config = dict(
    num_hidden_layers=21,
    hidden_size=64,
    num_attention_heads=2,
    num_key_value_heads=1,
    head_dim=32,
    intermediate_size=256,
    vocab_size=1024,
    hidden_act='gelu',
    norm='rmsnorm',
    norm_place='pre',
    norm_eps=1e-05,
    positions='alibi',
    qk_norm=False,
    attn_scale=0.177,
    bias='all',
    tie_word_embeddings=True,
    parallel_block=False,
    init='normal',
    init_std_qkv=0.0625,
    init_std_o=0.0625,
    init_std_up=0.0625,
    init_std_down=0.0625,
    optimizer='muon',
    learning_rate=0.00777,
    lr_mult_o=2.0,
    beta1=0.95,
    lr_head=0.00945,
    max_grad_norm=1.0,
    warmup_steps=200,
    schedule='wsd',
    decay_fraction=0.736,
    decay_shape='linear',
    final_lr_fraction=0.0,
    batch_tokens=16384,
    max_seq_len=2048,
    doc_mask=True,
    train_tokens=102500000,
    max_steps=6257,
    dataset='wikipedia_en',
)
Each number is 128 + 32 x the weight over its row's rms, rounded and kept within 0 to 255. Layers, rows and columns count from 0. The size above them is the row's rms in percent of the matrix's.

# layer 3 attention query, 64x64, rms 0.0995, rows 17-31,49-63, columns 0-63
size [ 96  72  82  79  76  81  71  59  61  91  76  66  98  66  82 124 134 105 135 154 121 130 107 129 154  81 107 120  97 102]
[[107  84 136 142 173  96 120 175 117 114 148 115 181  49 134 173 101 124 105 108 102 121 125 135 150 138  78 130 119 126 130 157 100 155  92  72 166 131  71 153 159 159 102  71 117 150 127 170 137 124 184  75 126 199 166 142 114  63 125 103 104 100 152 123]
 [ 70 150 124 175 107  76 180  90 155 167 169 155 128 177 177 123 123  91 192 135 106 131 176  84 119 130 133 125 128 177 129 138 121  83 153 130 150 129  93  66  73  74 114 153 136 113 155 120 175 132 110 145 148  99 148 116 150 153 173  94 126  95 109 187]
 [110 156  76 159 108 129 104 125 187 132  98 116  52 106 119  92 168 163  94 138 127 129 128 158  89 107 185  33 129 114 144 116 138 103 152 189  83 127 161 127 148  93  94 111  65 123 141 139 125 129  93 118 176  85 136 150 137 115  81 164 122 100  89 139]
 [ 60 113 135 152  84 115 138 161 141  99 166  75 102  93  89 116 167  68 124 100 142 125 174 138  52 156 131 148 107 168 120 181  84 115  93 136 128 101 109 161 160 138 124 102 105 184 119 134 148 146 140  97 147 160  91 113 112  68 162 152 152 160 175  79]
 [133  64 153 129 145 111 165 135 140 115 142 156 169  98 140 110 101 142 167  84 153 164 188 145 179 193 114 169 165 116 133 110 173 112 116 102 145 124 130 173 128 162 185 127 171 125  88  93 150 151 123  78  75 131 100 118 112 106 180  57 173 153 115 104]
 [161 134 153 113 104 130 110  99 102 101 139 127 110 115 164 130  96 241 138 149 122 125  80  94 175 103 186 116  88 110 129 112 144 173 112 151 118 210  91  94 120 141 165 150 142 126 148 122 163 113 106 194  92 152 185 160 159 159 105 102 124  95 115 132]
 [144 141 134 230 100 119 164 151 166 156 138 121 131  51 132 220 117  96 161 132 140 130 199 106 122  99 124 111  81 100 129 103 175 145 143 141 152 130 142 137 147 128 178  91 125  99 139 182 139 115 131 142 110 177 130 161 135  71 156  91 106 130 148 133]
 [130 149 132  99 111 152  98 161 128 161  72 155  62 183 174  99 137 158 101 147  81 146  54  98 121  98 142 128 204 110 172 148 113 144 139 121 112 139 124 109 143  83 119  91 118 174 124 128 146 181 137 145 145 137 137 165 126 137  56 173  63 110 118  96]
 [135 146 128 109 111 138 103 145 109 179 133 135  42  85 106 135 155 113 122 121 102 125  98 148  61  81 126  82  99 117 114  98 151 118 122 113  92 161 116  95 166 122 182 129  52  60 134 174 139 160 125 136 194 156 123 191  92 151 140 118  91  93 134 136]
 [203 107 165  97 174 141 147 142  96 144  77 177 163 185 133 131  98 157 167 145 128 126  99  95 154 110  68 136 122 138 144  69  81 135 118 130 159 138  89 120 100 114  98 134 133 110 182 128  70 141 172 172 109 131 154 104  99 159 161  91  86 132 103 187]
 [134 148  84 163 196 141 108 112 144  82  96 145 137  89 112 124 170 159  31 139  95  99 146 111 151 149 114  52 184 138 174 120 135  99 111 113 133 125 180 123 119 123 127 130 130 137 170 176 135 181 197 144 174 143 150 157 134 127 161 111  88 148 122 105]
 [119 101 125 119 173 146 109 193 148 141 125 185 151 158 135  50 159 113 143 149 138 128 141  82 169 173 116 106 186 194 202 174 106 111 117  68 152  82 137 141 126 135 139 105 130  99 149  98 120 144 180 111 141 138 119 142 118 130 166 123 166 161  66 143]
 [145  85 188 185 109 113 187 170 146  99 112 122 149  89 144 127 144 112 107 149 108 116 214  97 139 133 114 120  97 175 135  72  89 106  99 154 151 176  85 145 127  97  98 138 131  93 171 161 119 131 183 141 122 153 171 119 142  70 167 115 107 109 159 180]
 [153  70 148 190  68  81 161 102 175 104 140 165 121 122 127 167  84 147 167 128 116 147 154 104 145 136  89 159 157  32  90  78 131  99 100 185 124 128 109 143 106 115 104 116 110 134  91 145  87 117  88 160 140 130 151 134  99  96 127  83  85 120 124 167]
 [110 114 109 177 107 106 140 186 158 142 149 151 109 144 112  48 121 142  92 170 101 138 146 117 106 121 114 158 149 141 165 110 119  43 151 153 151 134  96 139 150  75 117  76  99  92 137 135  92 136 157 122 178  63 190 162 117 130 129 131  79  89  72 140]
 [109 149 171 167 180  87 184 158 124 128 185 116 180  38 110 149  83 145  97  95  94 114 114 131 117  76  97 152  97 157 128  97 133 110 133 116 136 152 120 120 143  88 109 116 122 171 113 186  74 131 145  89 132 171 171 152 106 138 154 118  61 112 128 106]
 [ 81 128 138 164  98 106 142 155 179 110  76 141 171 121 174 108 105  69 149 132 134 156 198 106 131 140 118 139 158 198  90 117 122 107 193 124 155 128 111 120  57 100 116 114 145 186 210 114 139 114  81 146 146  88 147 146 170 147 134 141 143 121 123 113]
 [ 87 125  92 155 120 127 133  86 168 165 125  92 111 132 123 137 166 154 138 153 141 103 180 189 135 152 148  89 162  65 148 145 204  81 124 143 119 115 156 170 108 134 140 139  94  96 124 112 129 133  49 135 164  53 126 128 120 122 170 158 164 114  69  83]
 [ 99 104 112 156 105 119 101 175 175 142 112 127 151 105 111 118 167  59 132 163 137  69 201 148  85 120 116 118 150 189 128 122 117 109 130 146 116 115 126 189 168  98 133 115 157 164 151 155  92 161 123  56 128 123 111  99 122 127 178 203 148 168 172 107]
 [117 167 129 105 147 147 145 108  68 112 198 138  74  95  97 169 146 152 113  92 129 170  81 146  59  80 181 100  56 119 145 140 137 116 114 148 127 120 140  46 151 146 200 131 103  68  96 125 126 140 145 133 107 134  93 145 130 126 126  98 115 131 152 110]
 [166 154 135  75  87 143 118  33 107 108 202  77  84  98 117 184 135 174 134 129  85 158 101 159 107 119 139 164 133 177 112 157 126 117 119 124 133 152 123  80 115 161 150 127 100 103 120 156 151 106 130 130 112 162 148 169 143 120 117 125 131 119  98  31]
 [101 157  83 215  86 108 201 184 203 128 115 107 137 123 152 133  93 123 142 118 119 136 205  81 128 169 124 129 110 121 133 103 147 113 115 172 160 157 129 136  98  89 171 113 120 111 142 169 155 126 159 155 136 142 135 157 119 104 131  61 109 114 133 185]
 [146  96 116  96  96 141 147 160  96 198  70 185 128 162 163  80 130 179 173 139  99 156  78 126 169  93  77 123 144 119 141 185  56 150 142  84 137 113 107 154 173 137 118  90 138 176 130 105 158 137 159  98 110 144 176 116 158 142 140 123 107 115 130 171]
 [ 97 122 135 136 122  87 208 145 150  96  93  86 190  96 174 116 108 124 156 111 122 122 184 136 123 118  84 136 175 127 157  52 190 103 147 112 168 138 124 184 151 144 168 142 119  98 174 172 120 143 148 116 103 122  96 131 115 148 145  68 103 103 175 156]
 [206  78 166 116 173 128 131 166 115 108 114 183 139 134 125 112  92 160 134 155 139 148 109  62 161 119  51 143  86 103 130  84 135 127 115 112 177 109 131 124 141 172 137 117 133  73 165 104 117 133 174 196  96 140 156 118 145 157 149  68  99 134  88 155]
 [141  96 140 147 137 123 148  85 100 181  98 135 145 103 119  64 130 178  62 119 116 107 162 130 126  93 127  93 171 170 124 143 143 103 101 124  88 170 157 158 142  87 122 204 109 189 154 162 103 163 149 129 194 166 129 199 132  95 142 131  99 134 151 154]
 [106 117 126 123 212 171 132 111  83 130 150 177 118 139 139  98 129 131 114 125 104 114 149 151 175 113 121 116  67 157 151 194 112 112 110 147 141 109 114 139  73 149 143 190 114 132  91 119 130 145 156 179 154 202 137 153 190 170 148 127 202 130  97 165]
 [ 94 147 129 146 113 148 176  79 122  88 190  90  69  99 121 143 167 133 116 113 129 173 179 151  76 108 181  78  59 184 139 153 103  63 128 155 122 158 142 154 115 106 127 161 106  59 131 150 121 142 138 141 186 166 126 144 127  97 108 141 145 142 125 116]
 [151 117 123 132  78  34 175 167 138 158 161 169 130  90 147 169 124 131 169 132 116 172 156 123 147 102  99 126 133 107 115 102  93 119 165 142 194 125 128 119  40 110 134 147 118 167 144 172 133  99  82 107 121 115 137 174 138 125 154 115  46 114  96 142]
 [105 151 118 127 142 115 122 149  96 117 142 110  77 124 100  89 181 122  52 114 140 130 139 220 128 133 168 106  56 138 153 189  93 101 181 145 132  84 121 185 180 133 160 103 137  96 117  81 139 131 100 147 168 111 163 124 163 125 142 112 148 119 131  73]]
# layer 3 attention key, 32x64, rms 0.0804, rows 17-31, columns 0-63
size [132 103 101 101 115 103  99  78  98 123  99  98 118  83  96]
[[ 78  49 148 172 154 114  83 149 136 176 145 138 181  98 148 128  84  79 121  95 151 140 139 108 100 175  84 138 132 160 128  99 151 166 100 114 145 110  67 120  92 156 117 160 136 182 135 194 144 144 136  99 148 133 127 156 117  59 179 119  94 120 152 153]
 [ 72 170  82 139 133 119 187 121 142 123 186 143 124 109 118 144 168  89 135 117 107 154 182 149 139 158 129  99  67 172  79 163 124  96 149 162  98 138  62 117 104 101 127  84  92  89 106 107 122 133 172  97 149 169 153  98 182 145 149 131 193  98 110 144]
 [ 94 152  87 167 159  95 130 140 176 113 134 134  54 117 104  95 189 139  97 102 136  92  97 180 120 104 177 107 130 107 148 171  97 107 169 133  81 123 232  92 130 121 127 130 105  72 103 165 119 122 109 155 201 127 138 125 114 145 112 118 144 115 138 106]
 [ 62 102 157 138 110  97 147 180 132 109 165 123 130 106 119 120 154  63  95 148 172 132 208 166  92 104 112 178  87 179  97 124 140 112 119 155  97 112 112 175 168  90 110  92 145 146 118 142  96 150 165  91 134  99 123 102 126  75 113 156 163 163 162  73]
 [182  68 150 128 140 138 103 141 207 109  97 122 155 138 142 137 108 133 144 160 158 134 131 110 195 169 128 137 157 112 141 123 193 160 120 134 134 115 142 185 134 188 177 163 149 151  76  92 128  77 156  91  51 142  87 129 121  99 124 103 114 112 128  78]
 [151 139 139 152 101 173  77 128 139 163  90  92 121 121 172 141  70 126 138 100 114  96  86 100 170 123 175  86 120 155 151 125 180 185 134 132 141 179 128 129 110 156 159 118  72 180 104 161 176  82 158 170 107 184 158 141 143 125  96 141  81  82 105 158]
 [143  96 123 210 128 124 174 143 157 140 183 149 161  76 149 191 157  68 156  95 110 156 176 159 127  66  85 109 122 112 120  88 118 124 118 147 110 130 113 149 150 118 120 102 116  25 139 126 111 138 150 132 144 152 148  90 121  79 143  87 108  89 121 124]
 [122 139 123 134 108 139  81 151 131 182 108 113  64 123 128  65  85 156 125 146 103 142 117  57 120  72 107 142 168  94 140 155 106  93 104 103 142 137  94  37 186  89  90 103 131 145 110 126 108 143 104  94 128 118 146 173 105 148 122 210 106 128 111 156]
 [118 139 111 153 157 158  94 119 146 161 183 107 103  86 121 100 146 136  96 125 105 122 155 151  45  86 169 134 111 158 170  56 154  72 101 122 111 129 130  71 104 107 132 130  58 112 155 187 181 155 130 138 171 136 140 119  98 136 166 148  90  86 145 161]
 [213 142 120 111 166 159 146  87  99 144  61 160 155 149  96 110 101 163 137 145 123 129 149  72 125 136 110  90 135 143 163 112 100 130 154 131 177  94 126  73  87 128 131 148 107 154 204 106 115 125 137 177 123 140 128 120 134 149 190 110  56 146 111 189]
 [ 83 140  99 169 205 118  83 180 104 129 145 153 161  93  97 121 144 118  61 132 112 122 122  84 147 122  90  69 154  90 145 130 125  97 125 109 162 137 123 117 183 149 187 155 159 102 129 140  65 158 201 114 170 157 180 166 114 115 154 136 123 139 135 130]
 [ 72 122 105 107 155 148  88 171 127 140 118 173 175  88  92  99 146 129 140 158 143 158 165  88 167 118 100  80 112 158 167 154 132  81 125  69 156 130 130 134 160 156 168 125 205 117 141 108  91  84 138 128  90 113 101 146 158 195 179 144 179 152 113 100]
 [132  93 145 195  90 120 156 175 168 102  96 127 190  73 124 143 127 114 114 117 146 125 224  98 152 159 146  88 139 147 155  84 114 145 168 155 173 155 137 182 105 131 170 150 170  92 167 148  84 117 174 155 145 186 140 124 123  98 145 115 137 133 147 144]
 [167 138 125 186 126  81 125  81 205 151 137 171 171  72  91 174 110  96 122 128 136 106 145 104 141 141 124 132 121 146  88  88 159 199 138 170  99 141 118 112  68  94 124 126 115 161 110 123  76 122 128 137 151 151 183 128 132 102 124 141  52  79 124 159]
 [ 58 126  90 145 118 113 133 133 199 135 114 107 187 108  91  60  93 178 119 100 123 147 129 121 135 168 108 110 167 120 165 107 166  61 175 139 125 132 170 167 132 110 111  76 112  83 163 156  79 126 124 129 152  94 132 152  74 177 125 144 136 105  93 156]]
# layer 3 attention value, 32x64, rms 0.22, rows 0-1, columns 0-63
size [101 117]
[[139 105 117 121  95  75 116 102 110 134  91 125 202 122 136 165 134 159 111  98 175  95  91  90 157 115  80  84 122 132 199 144  81 121 109 161 116 129 187 131 134  45 149 146 125 118  77 132 123 120  88 154  92 160  96 130 160 147 102 136 196 121 148  87]
 [112 158 104 116 126 140 142 184 134 115 119 158 171 103  68 146 144 123 107 134  76  95 155 105 106 152 174 111  69 122 117  97 136 110 145 160 115 198 113 125  86 141  58 160 126 165 159 155 114 114 116  99 180 130 139  78  83 105 102  59  76 146  73 124]]
# layer 3 attention output (transposed), 64x64, rms 0.545, rows 0,32, columns 0-63
size [123  74]
[[108 125 121 170 130 137 162 159 161 133 162 106 101 142 120  85 135  78  98 130  93 144 140 133 116 177  74 177 155 123  66 112 159 133 161  90 179 116  42 128 111 152 112  76 107 158 158 164 155 151 179  97 176 126 193 146 133 118 151 121  65 146 123 114]
 [122 142 151  90 101 143  76  93 150 135  75 134 161 124 128 145 128 159 175 104 179  74 176 152 171 133 172 108 155 109 174 113 101 144  96 135  96 138 179 151 124  89 163 177 122 124  96 111 103  91  71 170  63 151  90  88 112 137 119 159 157  97 166 167]]